config = dict(
    hidden_size=256,
    head_dim=64,
    norm_place='pre',
    rope_theta=10000.0,
    qk_norm=True,
    attn_scale=0.125,
    init_std_o=0.0301,
    init_std_down=0.0,
    decay_fraction=1.0,
    decay_shape='linear',
    final_lr_fraction=0.0,
    max_seq_len=512,
    train_tokens=225900000,
    dataset='wikipedia_en',
)
Each number is 128 + 32 x the weight over its row's rms, rounded and kept within 0 to 255. Layers, rows and columns count from 0. Numbers have three digits each. The size before them is the row's rms in percent of the matrix's.

# q: layer 2 attention query, 256x256, rms 0.108, rows 175-191, columns 0-127
# k: layer 2 attention key, 256x256, rms 0.104, rows 175-191, columns 0-127
# v: layer 2 attention value, 256x256, rms 0.113, rows 128-163, columns 0-127
# o: layer 2 attention output (transposed), 256x256, rms 0.103, rows 128-162, columns 0-127
q175 111:059161131135159129078076076119170197130108165157109133149138165105157147125186145104188107112131124180134128125087075144129103077102129122160135076109110183096149153129107140153039113175205111171152142126115142107076120146123117067129160131139078060106149104112130094155136130168080119125151120143082138144086170136137037104158102156101159142103121125144097106168208163137116088075143
k175 104:147150147071070094102000164085130149105104112098139136164143094154192149102125073139091177057144176141143158167086099128136122119116159072132169103113120110098129166146126167146111149126126102133087068140146094119090083142135133124065089102134150133179187168206171143133143134130120124124131085148043110160096144097092070086128170089112143168175109157109073095121091116116095131140131
q176 104:105142161146165153106166098131142113099117101144083127136077134075116119070162116147209083116084159143052104095116152145117097137127124197176104197169109138099177143129137144186134127142169163126180138105104148202147096193074102095125183152139150171155233092098120153147094112159056121114060124107110135093162135148138163141058094105124087079132097113116105118118152159132117186128153
k176 098:140145150147140145113132125125176165138118121082137121148110127153125178108121097123157174176111118088111179102142164100102160114097130161165157146148146150131131176074157088132122107103140129190120099148186152162110095142098121129117082174110074109165089135116092117139108154108062133148152109078152083132096152116154096138159092151120176132146101102102138127125060105078093075141136
q177 104:106167126147145174166109091178160151056138137127129116144123110095153145076138130147087136147188143129097169154096090155117126135133163177131091140167124124124099132139151214161138151144142130159137145068175125124088068114144073127139129104138148069203140130157111191116143147109098112106147112117110099095120191108150149168125076137140157111174150184176161078207117112110134142063102
k177 102:148131182069151131116154137157137135160208112085118150137136139173102136172129096067173180099130155134110102133170146112042144192066154096128153077085166126151140088136132138146134164058148125105117080147117216150158142100185087118132127118154111136099158118135123110099163163136064093111138084167064175134102078104092083133125129142120148083117090132125172113117106109122170128071201
q178 108:095141129098105138097081117119179111107143144097140115161139172075103115155157057118125130149223138149125108183099139122131172109157087137115134088134140087027108199111088136123144128114118134142140167129104121127092143092092112074089157129097147155076109152134117127112136137086133131155084131157142103170165137100113198111127196115154129089131116181126154086181096072190135144075169
k178 094:169141090092116094157102073116090151129088144120130060161136104132168158164069192117120150092041106139110102120093162120084224128093168128156182101136090136113084174133119115142133119118111127168132095125083109092144182127202115026180161090134155172086192110134161132096151153110151156130137127093114082102127095135158178146148127202147100144140112079154149118125147112168102147153089
q179 104:136139158104101082189141187060129057118128094160150179146164123103139138092109120116125092180093098129145089150101125156125120102150146072108122108131088116165144073116155144118080160126199116164158136153116134128073145125127161100233129141095196085121126139139141134158120128141195158092132129138121112155102120150145094144121114084090047106125142103120142195145149151122148128132148
k179 100:139124111130121060121172216142077161042171168116098171088110103110117123081205187124080082088123125162103140114139103119158125087112182124087182165153122122159158100104171100126129199117088150173089077163097083156107088085153113131149146155132107125143141124145131096187167065160103117133154158107102101131185131097098086155115134081150164071162146112113134085156134152161124114112139
q180 111:119124144154187143145119186124088122148160141117100188150165169145171142133150097132105146128129090093091126085214186113131161114151139144098103161136155103147119148088202096164116131063090174073144135123124134084121143147205116122109133157150070111111070060188108138092118084149127091142115086049127129113169146169093142186125150153138173123124115129153139175128173168161136115096157
k180 095:089170079137122151153201154198116102153154135135140143137174140141148078155100154166126128095156138134071053103100114130156091101111155078093126146075104176132136151120081135111167045082115101138085216171122132124121153120176078159103059130075174164106163148090060101117091101129098150149147107106128137219113135112135135058122148088107142068097143131133164152123171103100158130160112
q181 097:140161082112154091149115121169167127166120092120147114095109167161130140161167121128174150115141164167065147064155137136081098165111086143142093114149148142162109138108154121081079130124116103198175182093103121123172180142145066117183154112142123180178151125097109136093057108095135099158147163099122154181107107140142139149124105175143154148160153145126086166186135136136113124130108
k181 086:119151124143118154122155156125185091091090149128145132152122116144082163121080149145131159099180161118073042127100098113138076120141145193052188105153131102142118167066079106109091127157147103145116155116116144139108128030100147123181086113131148066080113202107049164112156157150123144187115075195171132095126161114137140087116168128098144150192089133075108139096153070137113089100171
q182 101:135073150179080114149130136072115154108147123094098173131131117124103122133123137081146064148125141098149102154085171134076159170110172087133133199155107135134103137149173064069144114192096100106123155187111123102105106145191133101091154099172103102101102134128141107127114093108095132061129120105184094101104084074162112134144150137187116161129128127105138188064124135138102208139124
k182 092:131074134156065095140168124165102152131154088140098131137132122136123087135132179139135086153053127166136173065148115112122162085064089134141149160077152085094117136090161158105143120164136161114122106136135168134115096181097147094155111126121131160126091089090122136078134116163127113130093127165175159079133107086135152127107196185140090175093093186138134147144100112111106132164158
q183 107:104155115076095093132099159158142081129143116165127103104157132070162073143108065161089157149155127106089101147145110120148107127147155129139143136118094143087114121138153155147206195100131159119157125097147040136146095095118149139139173134136134124093124062147150101091133121100120127054105166191114099130051137158105116186118119053144120214148188143173152122035136116076167114104154
k183 103:175130078088136091205130099125101155123141098160169080116131092180113150135098121138145082100100155127068110169208115137117155189096140132103129145164049173087080153166158091122113105105111132123139125132125148160166135177105116084143148120156130113130083180110106146147125150166142098094140140120141158141120095065155126096108199178146115154102112121148168084070136136125121067114144
q184 110:209081143170116149106103143144133184162141170128114119143195112177144133105141086095077144114088105108176104098123159125149133090069176129049127105148128121091129138126156121152150199069162190151120150158135112121117099178080095110087197136146129090059119147146135144070205107166121107097135103164205106093122130132112140116118155124085161166111153143086118114134076136102111149081106
k184 091:152137000118133169138156037075102080137152088112172138152139116141152121076094154128155066102172193074110150108081128163092167161161137191133126104099100125134129126134145138129138162130169158142078140074114086144178076092163097196138115112097098111140098113094091124132072108127170086116084097099110167113141129091082107078121119128140111156122189150105093119096144086148078127133118
q185 104:146123139122201109127141163131131148098073159134125155188099154143157073168146150148121115147185140145174125140100184094115135130086114077136165082067121090139169128118141070214162148130111201095103151097067131126135099107164188140114102121098124094158174129139057175095100118109118110165120152054150180189153129156154145104050184074135150143173118097186142138135158168118132140143144
k185 105:075131102176211112120145090152097131159150119117100128178139152111064128154156154166113148176072142109110069159079147114148108124181096104087061176158078113141107093130148194126124130129144122092144111142149149131084117149152120129129147171126183129096133138102064095076072131070124096157139029115149209095163105140132134114063138137175119129111099127138146097116145129097144083106149
q186 100:106094174113152083148137090195164097094152119172169067068185130149154105096135148141141168175143138110153107121138172143105096132171097141171118133106167111103141119134140096122120126104133118131163094060114149097102200126176223149167098127182145123141147131110162144111154106086151151136075112138128131146119135114053134117111169145120123134134181128097123127155108111081117113114167
k186 096:074133094149126158094103151164073185075168157082115108101162124040121058082146156096104192110129102100184104110103152071122077171055120127057091150134133151135119118173130163165104090146122057104160143165125074078129155119122181148151115123113121095184176140167110136122115130194108126087135113183146073153114096144123099140126175112132093070101132109109160122145163092092143119090103
q187 104:053160146093123182143073087170128166116160159074111167076073135120155111127086133127179161122083143141114143162109182154136088078109119126153175148097133091130122130162108112089142126142116119064154140093156116144128147087081138130146156110116146129154125101156167140134054107087115138116099102162114134082104124137108114115116118131153156102132121080091087101148108117150160143128050
k187 094:140117164129113153107106150115167203161088156117136120100138073147103130129079085130134156183134131083155131157120073093158146084103085098148133128124119142144173086132167111151117074116116126149134138128191170182167170080130123099118070105140099124148139171124105085116136144109133139180213150090103162119119170139175111149163093073144113074105107195146141172152088120185129141106109
q188 104:090141237122134122127100113078084136129158138138139147139148125116159150150101085149167161135135129145098101099128105087094143092111100095126167122144114102124074074123204172130109135157182164106207160121087116154108077136100143097117074167074124116123148152152099147140136171127200109103105162108111166128102123151125158129138109160144141122145103133183091101177083166128143180102155
k188 093:074084097129102143108163079188075172176162141085134088135131113143164195116125094149076082118155169127156143129122124145147101103122085128121144217136153154157124115116124110089133154116108102127065155186185121142077118108140076110142068087166115199151187118100190141148187140150088110144100153130157109142125126123131151116152128121138101100128102152158144067174116138184145152155118
q189 110:138140117126113103103117141140157071128111113145135096124092150157153143168146122109110125174167116113126112180095141082116135116197148088152179139136135155093106142148169089188057108157133127090136060129119081120099106133037139165129164145146081165119132184083155169124151152167128137156097152164154168142138106138137102107148134090116176136080113104160120133101099192124142175131188
k189 095:134146098084079097132116125109117115169132148100159109200121110058143113098149081089155088183147145149100110158113179073154162110181118110153093088108157168182086113147124123136167143099103088163124155154085147124098093080083115102104132201109134115151141131134128142024152132106123079155096096092134187077099092167095113155165100112081126172085118155083104145171140125109128142076107
q190 111:110153113099160116173144119138185154123132175093077149119099106095087140159134179142133139140129063121176163121215158135090148158136113138121120142089112128118107191057120146130136170079071140131148161101138078105111124102115144096151071052119164146137082138141122105124119130159100162120091141118142122202158034017163143106027140152177159115105109146136140104172167111091169117118137
k190 096:126132165122116099117074173134177094121142137097144063069087142204129129154096159155147201103098127151093101068125113136075157118143105108129096088124128145081143118180076130099141150145148161173152122147113080136100188070200138111139039125073078126091108109179163173178140170077119171126130129122122130117114122106120135098096190163134090108168066150149091026148147154104117171135103
q191 113:117081141098118136148066079114205092084123187167106078100094113126157152079120135122173210116183157130154136185087155116204180140169138155159113112175179165173164126160144183162133099193164145150119131149174108108130119087139130167146138113114120139177125046097100116141200104146143082200111140136155186138118162149157139135149164118058154119143098117063105114091148145180099180105143
k191 098:126168118131148151183144136151063124199160191134142099165094095125143187087076062079114099121116085144121157119089126157052105160160117077117158153090101122106107184113120112094134124143101078179080072128113112108083175140128153128117124084127080181156140094105151201148146162126099140105111111134046134128079167156142091135152136114170129089126155113147148131083163129106119126127154
v128 096:169138134106142117082139167065104197119083180081160114079071117170078152127178130100097127125154112156134168080137129139169106108134156105091101099081114166177147076106155137187110105116128103066165116152135122052141155124139070131042125139123158142125109149087134091162133125116105108143182093114087167141132140135071197121099074185098136059118121111141166066137106133130148145136122
o128 112:169099083151109082150149178145112149189113131047136151145198142137120161092087180119119113138087145089087129171110100185105184185082140090123113203187102164085198152148141121167123111158134151133095157147102132145100114138108188145104124106104086138098182097170109146095186140082088190131157139117166141144114104149112133151152169158145156116146119094164098124164130120151148149105062
v129 124:160177106080123112111098051126149087197162109168118097158118144139159141140092147155139094114111125094078146132035119114140101183153144099118084174100147142056130186133127186161113077119105151120092122099176123134128145047142133132186102075114110093181135131074167156145162192157102172156173134132161150086087138120115069143118136088053164136124107120118076144177104056089103105182115
o129 115:129105075141082125172112096125150155122131073209155126108140134110116116121105165085109153115097140137120125141099099158087160114151102106122128145143107122139118165107161070099081198127092175159121139098150124130093140102141109113139172079141148162110105180145125086115066063148154168072137114185077073153130136106128167156177101142155086125157160153188126130127139122157163101119119
v130 102:145131090146129151157103153180100184120138147106142139173114093165126154122197140163162138136096110149152107134180137127099136101116158184134150097091133151158133094092208131125136114135132083108156081121118181170100173129139134143120167098136116106123122118144132189080105065186124147134042162152146129100179147165172149191093123163114150144097150101139075082129158143113167149170146
o130 104:135109109170201079115151144112153135126082092112153093128136120159140110139129085108118146107137143107122137126148109090080160097134117135139129196097176083092191111094163134150120131166131123128118204126125123128135151167102100085100101163106124159174155114115113154119103162112102133094207092101114110111075133115057125120148096145124165183093108146089146119202108105165150156141105
v131 109:144115098117138136139155166103107090069187092129146156183161137095132128146114103151123066125119126092126152167203080130132147121121174080139175167123103159098109154183126142156152061159100083132120197131100137168141145148148118168148166154096111062093144078136098143086172187095092159173132169185192090097146147105106126092109166202149088096081120116149161099089083126109125156125141
o131 115:127104164166080159100142144139160123152047090077162125079088113128137130157135158111135104142146117102108127107099146120122142130129104127130055142165139104134082123076128093212118117130153104140136093143147121196126168111142099165170128130122136149135132072107151111146137180169136162094159094175125113087174113128166142111137121094086110165172132152076116138155079122134154168137141
v132 097:110141140138144109126161161084207120096151110183077113143132071113131137147108156129153182138124080103124087065130128165155168144177149101120074125143121101140194119102085164147166171085129130187186135125080132153105119124091148116118126152072128155130162082077122167146088162135149123138072164126089167133096092109146092127119112112067123120131133107127129190144084057072096135117108
o132 105:151111106122125088124140103128123142139185101162123145084116130126111100115166192141079099113152122113158059103116090176154127170120148102197144163099139128074193111055140100032120126153168135120153056156124104101070178149167142162135159114108140090119169171126108120128112122134195144100148195127129075152118129103121114114068152150099137119138103097146131113108145113171124106060155
v133 100:139143115097146109103057072126137118082127157088135140119126098128169160123113150108174135116114075160146159146188110173134085096124128187101159126101081132137159148135173127092107087159114174123152118121173146157124177165200098099167141073119102138147092153127170095170158087143112157139154180117103133072125163166148144151180075137123110087089143119117080110131093117149198099154199
o133 103:108118099097145159058145089191118195112094168063102178148182198128131168138196145139143121163130158153159141109129100129166165167137145087174117088157092176141126140157047091165131111102136070109095151058079128162048087138125108085143169102127167129121107079137116125135100119106146183130165119124133159152148110192125141097103115177124104126130123179107128157040172172140176134085112
v134 106:180164172127081139148112073157129109120100153220152119086078163155080140124107181159129149072106193165134147238103157141130152136097151159145094112159115139147125165148110163133169162118146084172089126077139111158129137109145139068140124136148146124158139098195164190158097103123123087093127179084154118071096111114165104174120157139068130111121085121166086134097143106179135118150115
o134 101:116064076150147183134115171134112161104171117074084141132095095086154161120130102117182081150069106089143159063172202147108192129140162124201130099085132160160140128082092141092131082105119105197120131109141176135119146139100111085109155107065077044097141155072082128111116093071085148116086054131122130128101114085098122123199086134110125142119211159105142127134130096108130171103121
v135 105:116163102100169122133116035136130135119132189120132143128153104148180119137108114174190055088069135122127158205139112160100158130139119116148147175183097105130129115109113156087140147143148185119154125116198147150102068126149123077184174115115114111150115120126171069103131086091089173126099115143116111089182156103083108152153112149118109073140167116205084094137125098086091071067171
o135 104:113136154131079137087139076110120107117078095071160092099082120100129116125119104092150161117108081105217119146180126137174155164119129143091199120108089126123118169180142137128124100140146116126083097130130101161140142111131116150170169098081163192135128127169097108193112179108102090084177140088169159139134161159115198107155086184152157084135138135139174125152107118131163092158155
v136 099:047118098162136159159105134123146165150125113136170085169136171152145114148092117115129155180179153109115168050120092133153186157132097121103153088086135148135129164089158127179104177050082115137164134137106137165192117130083081178146091156110148131138120130181153063038144150197121139100138122123138160071112181147113127131120145162083151065091147173029140123105052168191124068120085
o136 102:157155146119110159060125130082099087138107119121091100119136136106101185160111174145177121126156158143160109191104134145180120145108144135105186172132146102131116154129108119130113135157197132178157135175152178150077145111107059150104171141110100126112162084145145153114156157182141151065163112126098144112134062105143143113172161064079134061136133151158090102123128169070146110124151
v137 112:162138129143076109132150115103154106144072078118145122134134124143129133051209124208151168151124135115084186165155116124148141086118135162148136130146083125208151142156153109189095144161130107108125128127199126157118156070174114149142145102136116130154087105008161097162177136128086103087086166138098127166136181152128069095174113134099161100155125127102119073096145136136153128095110
o137 109:112119084140109121070136132157137125064107185110147108135148129124100106133179153114186100158177115175136111147100129169134137198140108083149104132150141156138074119179101149082119033146115115201077062135098132089142137129116093088092098118152157129154115158196092132160138143101141135097135141138065164154175114138122122109060089142131063114084128137157135102061093163104129121161149
v138 111:108145192124110120100167105096157082102146167085088121093073060137146102145101185141113150154143146145098156093149091134133097100096174096113083113068179168123105098174147131157162107131138049077127107129150099151187133142179133093085094150174065132145143091076129180120126105116174109185167123186162126135161136084092177104059090122159115087110092136122126142119126146122096100135138
o138 109:118114139145100169121146156179141136136165124105159096078118165159169151164165161120155118094121106112152082140151144096093090149105074130156079157125128141075149120136201126081157139128150117125087111153127136114105097123139130147099110101115217119097190173072159136166100162146118120110144099102089120131172078138103134163108133170142209141068127095141170185187155094088088118089120
v139 099:069177134103144170167122152127165084100087142120127094150114158117049125115094180084148125158141095159139085126106099098255206155114105143126166057139075144108150059149125165082166188115171202170176137105155111129104150101099116167074073126147153170067166129109149169156157108099156087117120130200150125137093156155135113146120140089118122138126117126132152123193130092088155093083080
o139 102:123142105148181170116160131088122174138133089161087110077154093127138141178091147119122161136095110091141153069144138080066190117109092104094118176174111171131159169069175057149122104143206183164119081162109138160063145127120134172120177179108137085102114161165085142137104119138148153123150124107110109179129151103095125176083118148155141153119122154165105137115118140175102168156087
v140 096:111178143163099085168122163098164131100132127115101108111194172124153129138092075123098119152145118096130148072107091091139153083093119168117085061147113116145153149056079148185153154055126147131149110073089117180164127125119102132170105137142085130092128110112097115144124150144144197144169120088128152083174175116110171080125091197102131129134094115104120188123135215109122127139178
o140 114:156135133108104085134196070134130091134067097071134104184146092181054128108187136110141127144156106088099132180098169152070163144135195123145094159141088094172128141131132140147077160137099132176139112087177095092145154151045136047118141115093111128132137123141114151143124170164152096178066137219130134117118153166155120110124139136102075147128156126130103098177104135149008143074112
v141 096:055089184092097125129193077123143086096121146106146128104129104192101137128120104144136149131142121132134125089129136188140142136105156133172145096119131076113113120110205168113138069112144056157149178116135163125093108126135134185134134134107122152088116149144141170113104122161122088104154077121117076114120163162145134124102036159083134135179144148128141124176148117176181113118048
o141 101:186101111093147159141094119067109143157146132134111120134119158165103131118125164115151145138071185117131139173134140054130107121138077133120143115082139138093114148073066109150145130099181187110132124094183119107158177117111114122103168132090160100108095200178120094129117114131146177117101159198163096119142114164104100112088123092136095154170112080116077115087103111178080144155121
v142 121:173115091124078102039171124127089064120150158121070141096139148103140099074140188147092074134063133139155149160114163116142167147151151142082147129127162136134164088087127060061167132138166131140126154092094132138129110211156167110054120109129146125106144135145080114081118105115124118117146202139140094123139141116159121108132086103090111118123124128122140191131162082077158085153093
o142 120:100184152137146147120133166111166088118115076076131123078119158149157118097143110151160163129168088091167094099166131037107109091085166140119183095102119120124095112118147146169160180127141137124181097110136161150129149098079117179093077121102103111093123165112075196136160092078176092125126096095196118172143098130157179131135133103140110168163108123132143144146129079124135123089145
v143 101:170144093180127118153139122227113140106122149174140165085113110101095115105157152091123190153100132140110093152128103140157126165175124145111145097111143179120161095040139126180111084132142157129144164086191068189075162114110102110144055093079045133136107158139134069140161129066098166158136120118130152139171189153158144108177116112093121123144082130094138085180164111079184093104094
o143 099:152153127117128125140124114105155138156100186109085138113094192099138075121103156123183104159122136165090089102160113128088135087149117144125095124155143097141036101139083123066183225100082134078050142133089190106135148106101139070092148138154132145099144106095122098119150137082173139111117101097140121161108123153173155156129166094131197162167133127136136145120155156118139139143076
v144 098:075156155109132110135082125103137132076171125111173108119094140141087185157131135090102169155117050168121109132109133112131151099126100089148142090093169109210114094124123159134094104154123099110118133160114103111187099172174120090093099132122084161143101189173128164163077097129157180120114145163217092132047067093085158104097163113114126147126092135149112107163151138130159075074071
o144 110:122083131096120140122098163160078131119149142122142121166169137079165107042139140157167147094088178170204164142195111073154112129129091123146115140130149109129150144150120153134129117135178056128120212156088108024091064115148151151088114144148127058151145095166092101131124142161116035136085147165115119112150124118129088157060113140150135109117072098158119165150116080140121139097134
v145 097:106099111135142121134124149129173086089134105145064139155159151165103094163125131148106084179120146063144118082112119100112175068123134138119064118091130148119080145109115128086153210083101137123198078141096128129147114177078158175029106123109092147186093128117158082119146122128172126105120150065110129150098072102151115163121116110099166160137116131064147158172129129143063130107093
o145 106:142180125095127128077155177120108131116155180114166134158085102129113177121107095111101154152152098117127086121214144131127172119146180155143117120112155106100131158108136097088099124113195115089097137128080114132137156128112133155091110177098083126091217129167069094097116111116126141111142173154096077069131138127124161156095129106118116147126121097095146137105109100065107078095144
v146 096:136167102108149214140124083169072091119140097124104124102096087096168173097135120142135165105101121157161102119150127115192045125107103125107119136122132142132177180179106146134074121093061094141156080188127129161117121074168139110111117154108140097181067157067136173088148133122085166166122141118098099134064164081140129059139083107123114091123145070118108134176106104122138161081123
o146 102:175069114122147190134128183142135085179184102104111109107181182174116173170123082139121134146085136133121150170127087146192124158164171114122183082190175115138110094147138136148152199141139142157086202189150177076151130155115091157167130101073119122078143086106127102162105145164134138131152089191124150097163147149145117093074125093148153169139159155139182088108111131155124125099128
v147 105:176131183115084124088142122152161100121160112192143116104184094129089137122094161105081106055066124083151102138161129138075181147185093145159150167099084160138112176091080083095189161079173130132077151123111141149087090107139086057115086115114186108138093117099163150142091138101068157164129145120169064098130127116129154142109145162097142157127130101144177133073099068104145121116166
o147 114:093148115128113096103108148126132125119109062129148102198112083155110140129127123047078145129045116153133105121164157123109068109137168145146128104159168088131155110131144144119112096124190088169130137102088132195067145210092240190156122152141111090108128130130099178184152085101126091120135129159080084106140105125133117151141127091117143175151131147185113110062165081144152040139108
v148 102:149113111084137138087127086126121135173168113196137200160095051117075120163055133138129138186125117154144155186113122124107118064122119141080100124171149102159127160172125137139088102113140133135073111101154136090131141089185119113222108152103092113152161091121092076129159123143151143095150169124150138190168130175089141194162160083110080105144161108071126200090123148060140069147176
o148 104:104140103050144088102152126156211124063128138113080119106146129082143140129178132144075094157161135097102119107085152138105137123119152092164100134141113201128120173103097136133128095096085148113171161154097124134140166000148133069090149078143162178086163145102134125155089100138159141094107172076136096092087103126189143134117135172105101107104135157106168166114147186079157165156128
v149 101:130099091163137123172121107127080151087139115168118122194178165080152129136125028052165117099092162170101078131107114074138139123080148098148131105185113147062127121163145174148110105134136136129122145115148086148127117079093129108101175153107147154105103134133131178153174124077104114094163142110108144115136151151184132132182136122164125145132120126125094142142144120085131112146151
o149 109:124096108158063144141129156089127142083148121090112098170071111094140096149157145167123112104123165116118151103142106177108092172123103140107126096155119130137147158086124140098175103149145142066111092072169132141149114059135157186113110143168142109098113151106130052171161124113122127104159134170163146133080104126199156137109109099181097100131164135134157084144141144131073139101117
v150 095:125070125130101132110097181138088122129063162099147128117174159089046155161128115101150113078097086194075112125056134165116110193141139157107132140121154129164146144122160108141142179151141156181140109170093123028078151138099117164132103136119145177127158188128113152149112140164105156075131187143100128107178149175164132144186086130140120096114111149131165086083124137126178111129154
o150 103:167141110095122139142106093179122143148052159130125125127071132191145120122149119159158153122185119114135105134135119101146153101178118117121182082118123142135137147152188111128216116143150099070127126157128141155159180114122111100097108102112128128083090131194130193141174107092143183163158131122133141152091137122116156113045184111140139100092134122058065092179149134180177142087120
v151 107:095075064087084074134122076142162132156147043196101131106203118106158124174074181094112103187143156054172123113094101096144162122148135115119116161146105138104120145138146129149120152086122141093077085119091071152158107074075116047163130106105093076175140123145078118094139140077098081120153090128173125121168027114125122160115143102035151118117108127179088139085168104130122085167129
o151 112:155113107123130140148180159147129126085122097129141112092206158092068095121135160141112092088127102160114128184154124139106130114141146163104109114073221091121140163090104160130129128091174133116155142151187145123131110127145131129073099131149164117098166083111127126151182079163125098208111151135164077108093175071116173067116136079138097138106157094125155180132149103084082169146086
v152 109:117103094127115097088071137167149152133173209089120108160089187106112152087119080120036135111109091166155123173145089115110177116141124167156118117067146088097147205083142154166083126084142119113095116099085094085106056134126117094093082173164098106098135160170066173133122135114129114174128137122129060158119153178097157130108117112133116100085119105097073138186165165110122137124088
o152 112:082130179134139118150080151079141134119102107145103144137147109121200075143141136163118153178146188110066140114119166213120070189140107108112122145126129143114098058160121121182152125138127146122154091149100031188150114158169137082083133124124114124110122140108107056200112105102154045136095116172150154173123135113211174120154124094155171128166133115106180119129157122092085083132188
v153 114:122121090043115160071146128137146128110165083180064141131140131157107115155125163153108138111096106128156144122111106112175074133135137157052130062129121086139082102086140167137147113138117127144117121159171123172170107113126168146114102138127085143197158084079085118134139170082084086107227189084209164132085095085112104089083105125136127123176134161115138120111125127123096118163046
o153 122:170108149167064110162128198138122133117188098158125139109112102169145114081096183147151119194070158107121108066143134129094151097167107093126114122111159125146125153104123137129151111115103103152151122155112145148066140145149144129082133121124152080113121122185117134037107054091102131158140166177124110148086114111106183144064119124155129146144138098115147132134146086110062176119123
v154 094:115147103202114131133140159180181166149159109126113103054138093119126131118134123174143135148145115139134121077184149119172164125118093141107111101151152128132173096124122108182068087140102165140131184149084167068155097153058115075137141192074107197053102167160111168047126078124130142121084129134133150117090118166113105136124068159156181193159128128161092165136110122107133134150089
o154 099:089064087118103086082121073086166136086182117141081161095142177100155178172168087107139152135087144090142154164145135110137146128146115086124125166090099106122135122149171142157109164153137065150162148247191132115092159140156128135124090097112088122146154171177177115113154196123162124180097121187147143145127204129126123111156113143136111146164160090124034124113158093158117106115118
v155 096:130140129088130119127138189137133118106147087105192149102075138158137091142134144142082191132191124132145140117176101098096135150151166179145096192129124089111163120075110154146096112128140090125156159119074134131074096180163100083090131164156084140140096146120078116093098083152133107158117064097125075165067119165044125150115136128098093129120133218099118174124117138179090147161155
o155 095:028150132162162155121144046116096129085123201152119166136142133157123128121091143116147129179115153119111156100099163156146113146102079114101162122154147117099150114211106138137157107153148123164139149175148084163130143137170170126119175152033160182129151099108151138092109156123151164165083187166073118095146043095152091137189074098138130159155087085107132175111038108077147151108123
v156 102:118148136076141093185133173172100157084114121120137079113078181119111115063179085080107121127148158122166136114142129130114085136154112101079113120106137127163147129151156164091107192116130162125147174131112158085177114224122194141105121139105166134186164177153115067143074123168134149127111099168132134150148129109178104109148155171142168109186138107164147168155158120165124064190107
o156 099:148144085157129127160123131091114195102109076210158117109146157184092101133084168143104088127115107147131122094084155123133118114105161146100152104161139130105107123096103158143128171111107041145141138145097185149127155138115101190062152104143175099077111105167111177177122149127147116125150139171094109162113124101074061150095089162121123139188145119133118051085144153152118164029112
v157 103:113129148150109118080116131095120161156107129159148133155099100078138132136188095136127140098162084170143121089164113144159093103143109108099111146101087154189178113121120174124141061136157108079081149127186133103090109069118133153048115126128084074137115121111135181153104138103124104073137104084149128092180097111149138160130092126154170178178122120170123158146133120105129130112168
o157 109:169104118130197135184144152152148107124104123129118106125136155121115143099097163120074097127127095133070142089139140094151139159127153081127011098090122097104110171105174095167062110076123167151182083122107098109122137141092123130132121155121123138139136153145120114158101145156165174142087128180107165137066146116179173138072151144110115105176128084140123125110197096105139156118161
v158 097:139113161149053109159165152120090161102149184165103155117238144102153123128144125095111104103108136149078171161155125131142133122110124126163133159150108125105120187127166173171075119177102047175127123095176122160120147136163040152176122135145160164147090200066129120142082101158118081127109098132134089150115107106125134177148136150096111154115120124153138134144108080145137197124066
o158 093:090127098114206096163125127185141130143097108113166130162102076121107165109100159114082153081103189111128083158131129192154111138154130143090132161081126164159138113131105137126180100155098102112062153111143116149145103064177142127131086102141146073082121136155134112171204100114138139087120153131087131093064158126082128140116133191148113070127055135133162162152185140107091100169141
v159 106:168144139074140138105110125164101078111073104173136175123144106148073098088133166141129127115095151082139136186106128169178144084154171107217142162155059126108144127105171137093177111128170155112167152103095137178116129156141124180145120079085183134125089096064158088109147118155147181116082084112071119119106144114113090133114129150116163116105113123127111103110110103140129124138151
o159 101:127119108133105112085137110113141175121164098071203140083061127099142173137079120119223132154152139108104142134093133123102071114141101122177133077087143090132158136122092129152115067107091113175131139162121129072106070101095146102162123097119086100147087103154082193159108102092146201114166179152149111126163095128088227121095163115089116153186135113156166152137126135156184116142086
v160 093:130142105166191109163111177099117093161144142112116128113132148147121133144141160171159126113164088147141146094161151164054076119091101112103120171172131099122137147150167121133118106115134160193136111064114141100102099102124111173203185174099142149102092103098142161142090108190082094155158069141130130087138147139083098115091111074109114135106149180129119156112138168100150130144141
o160 100:148131120067149137118119092151121139141084132174103130112149159143160094159103169137096124142139175122101155143121107084119126109062148095080134107082127094175172095145215076164108196168137140119169115122107117118109083123090125119060171148162171095122120146091112100089141144111148155076090100108095112123171134098073201185153140108141100122113163085137141113106132179140094100145136
v161 100:088106120163091081145114130106118131082142143129090100117093124123121141184094120117144180144158139140112156070093141117146045115124137086140095126149134180109191158146109105117094200144116175191123072135144151118134095116119143117110149099118122141130143113100149209126152177034128149135128133175124133112139093153068116141139132099140145127065152167106116141113078129147104147100165
o161 104:093074105062119101084144101140143160117129095133167126125134137116094132065155111115096135158108097096170089158122173104109160151169112106127097134106124159083081147128104139139103135126162134099120169195140163049099124111124146110162058170093114134141114171109155063156110117156140148113087136096126137122137136104131105192141132095107105083106184101109138051156142095093172072148167
v162 105:137139103091124132125133141150155158108105138119098162095105098125103120157130078092134166084153154163110097126113125143117137139080111138160105101156120137150099127190126069168154114146124098176095139146043121098139142189145094113127205141165129122130100127187161141127119091121068151143134075127140086213129115153109161134077145105155131151090156138160134124080211124069132106118114
o162 105:089120145157126083183140101139114138105164150170139113157139099121112124153097124141148172128144116125077131159146130147097119114137082145133147159163140225110128124120124167167140188105127106076159171087140152138122123084123127146063168184121163161143164113134088173155202101181114059086028186098166139104133168133103114120152132132148164144098172126120090135084150128165068095152110
v163 108:104168106120133112093148193082116091106155073108115179123138119160100095177148155108129106139128081129124126127103143107132147139191101093076076116109139127173155099111113137132147132113132135130104146196151163132125143135055129134093150175073111110177174072120145121188154193148179119143125139159186120109072054160183132175108116089097186125174129115116097132119153157148109158100126